{
  "n_head": 2,
  "grad_clip": 1.0,
  "seq_len": 512,
  "dataset": "wikipedia_en"
}
Each number is 50 + 12 x the weight over its row's rms, rounded and kept within 0 to 99. Layers, rows and columns count from 0. The size before them is the row's rms in percent of the matrix's.

# up: layer 10 MLP up, 256x64, rms 0.192, rows 229-239, columns 0-63
# down: layer 10 MLP down (transposed), 256x64, rms 0.0869, rows 229-238, columns 0-63
up229 098:47 43 39 49 51 36 60 80 41 44 43 37 17 38 42 47 61 46 38 18 51 28 48 62 42 52 56 51 40 79 49 40 69 44 36 40 42 49 50 39 47 61 62 57 64 46 42 48 61 50 49 60 47 49 57 38 44 52 53 75 46 44 70 53
down229 092:76 36 51 39 35 48 57 63 58 49 43 46 47 62 55 43 52 72 49 22 44 37 44 71 50 38 53 60 36 56 26 68 63 46 48 56 51 47 32 67 30 57 58 48 69 37 56 55 49 53 56 38 63 63 45 48 34 64 69 66 55 30 41 47
up230 091:57 44 59 50 61 73 54 53 60 43 45 64 73 69 49 51 50 48 46 70 37 61 39 59 56 61 59 63 33 41 48 38 69 63 58 62 64 29 44 45 56 62 45 44 65 48 44 53 61 69 71 50 65 27 57 26 42 50 40 35 45 62 53 31
down230 091:73 46 56 29 57 50 47 45 50 51 56 50 44 47 58 49 70 44 69 56 54 36 53 37 28 58 25 44 66 48 33 46 50 26 30 40 53 70 47 36 46 58 52 65 63 40 48 37 57 65 39 33 62 58 61 37 66 78 53 51 47 48 44 64
up231 113:44 47 63 49 69 52 49 54 71 58 52 36 57 63 63 61 55 35 40 22 34 42 45 67 57 53 51 30 48 47 35 40 58 41 40 44 62 34 48 56 49 59 53 69 37 59 34 63 41 54 36 65 48 36 52 42 45 35 26 27 47 23 52 61
down231 124:63 51 50 60 70 27 52 47 55 43 62 44 54 50 77 53 50 56 55 48 55 37 41 47 42 29 75 62 44 27 33 38 59 71 57 58 42 67 41 54 48 67 47 33 49 51 33 77 41 46 51 48 65 53 44 21 69 49 44 53 46 41 43 50
up232 121:38 62 44 64 63 28 56 69 58 51 46 54 40 63 67 35 53 67 49 62 33 66 47 35 63 56 46 26 67 55 50 75 51 58 50 55 32 45 40 55 43 42 61 26 51 48 72 44 34 38 32 54 46 59 42 49 44 39 70 54 64 40 42 57
down232 095:47 42 32 69 61 36 68 60 76 46 38 43 55 54 65 51 65 46 79 70 51 29 59 58 42 47 62 41 46 57 62 62 50 39 41 51 60 72 56 42 63 57 58 60 40 56 45 48 45 50 58 47 41 48 69 31 30 50 76 63 46 50 38 47
up233 105:53 43 57 36 51 29 55 51 44 34 46 43 89 46 34 24 65 44 46 73 43 66 63 55 50 48 53 59 56 58 62 44 55 60 61 44 59 53 32 61 52 58 56 45 47 27 70 49 63 48 47 74 54 67 51 68 55 41 66 43 60 61 54 59
down233 091:54 53 25 30 62 49 41 71 43 47 59 63 66 40 61 28 40 61 43 43 58 53 47 52 60 50 37 35 57 59 80 39 53 69 63 63 35 30 42 66 39 44 45 41 62 38 64 54 50 59 45 38 62 46 39 43 65 48 66 47 51 28 45 40
up234 117:54 46 47 46 55 65 50 46 38 19 53 47 67 63 50 60 61 50 45 57 49 57 37 46 46 52 35 57 42 62 36 29 40 47 43 45 30 53 41 57 52 59 34 58 69 24 42 36 33 52 41 50 57 12 40 43 67 43 63 37 65 60 50 62
down234 107:44 45 61 56 61 59 55 60 54 42 73 47 64 64 56 68 37 50 68 48 60 51 74 35 75 67 63 52 41 63 41 56 39 46 58 47 31 17 43 44 40 44 55 45 49 56 60 75 62 48 59 49 31 67 47 58 41 52 60 41 63 55 60 37
up235 091:55 45 60 63 62 36 47 38 42 66 48 29 29 55 56 64 51 41 56 61 58 58 32 41 65 40 63 57 29 43 58 55 56 50 39 32 52 61 65 60 58 52 55 38 57 45 48 36 32 30 47 58 56 64 30 69 66 41 48 20 52 49 40 73
down235 097:63 62 56 49 58 61 55 51 39 65 54 47 51 79 53 39 57 37 26 39 59 33 66 33 41 65 44 33 59 66 27 59 68 55 56 62 37 51 41 42 47 38 36 60 68 40 72 52 55 26 52 41 53 39 59 35 46 56 55 41 45 55 61 59
up236 103:52 52 32 51 64 61 39 40 49 29 37 70 46 46 36 54 65 34 77 45 38 72 44 44 68 29 44 25 42 57 57 62 57 34 64 51 55 64 47 56 51 62 70 57 67 47 61 42 41 38 41 58 39 45 37 37 58 33 33 46 52 56 51 48
down236 098:30 46 35 71 65 61 56 49 61 44 58 51 44 52 60 46 48 51 71 64 24 59 49 57 66 56 59 58 73 38 56 60 43 65 39 36 50 47 52 59 56 48 34 32 45 66 64 50 34 47 29 43 34 37 56 54 49 27 46 34 60 43 40 24
up237 105:60 52 41 59 59 34 57 60 40 58 54 48 36 46 62 51 56 46 69 52 57 63 43 34 46 85 37 61 46 49 48 49 58 64 69 55 52 44 53 68 39 68 53 54 36 26 40 49 64 70 68 45 61 58 62 62 67 51 66 22 62 54 59 55
down237 105:51 61 59 67 49 65 39 37 63 63 33 30 44 25 56 68 62 29 52 72 56 51 50 55 45 48 58 31 50 50 43 48 40 54 40 59 61 31 55 51 28 55 47 66 42 41 54 44 46 38 46 75 56 51 46 66 52 83 54 72 53 54 56 52
up238 089:51 50 42 46 61 34 49 47 58 45 51 51 46 80 48 53 61 31 47 41 54 40 50 69 53 74 53 54 39 42 61 47 51 56 54 52 22 71 61 50 52 46 38 39 63 67 46 85 59 41 69 55 33 20 59 60 48 39 45 65 53 54 50 47
down238 097:48 46 37 49 35 35 39 33 55 44 59 38 25 65 40 51 38 52 41 46 39 48 60 46 63 66 43 58 49 55 46 35 26 57 79 30 41 53 62 51 67 27 37 39 49 52 41 72 36 34 35 66 51 34 42 54 35 55 46 63 40 52 54 55
up239 097:56 42 56 30 59 64 52 50 29 32 44 52 66 41 48 45 46 25 60 81 72 70 27 55 52 55 42 48 55 52 63 65 44 46 53 58 47 31 43 66 42 40 40 60 41 53 44 51 65 65 66 44 49 46 62 34 54 42 26 35 56 53 39 51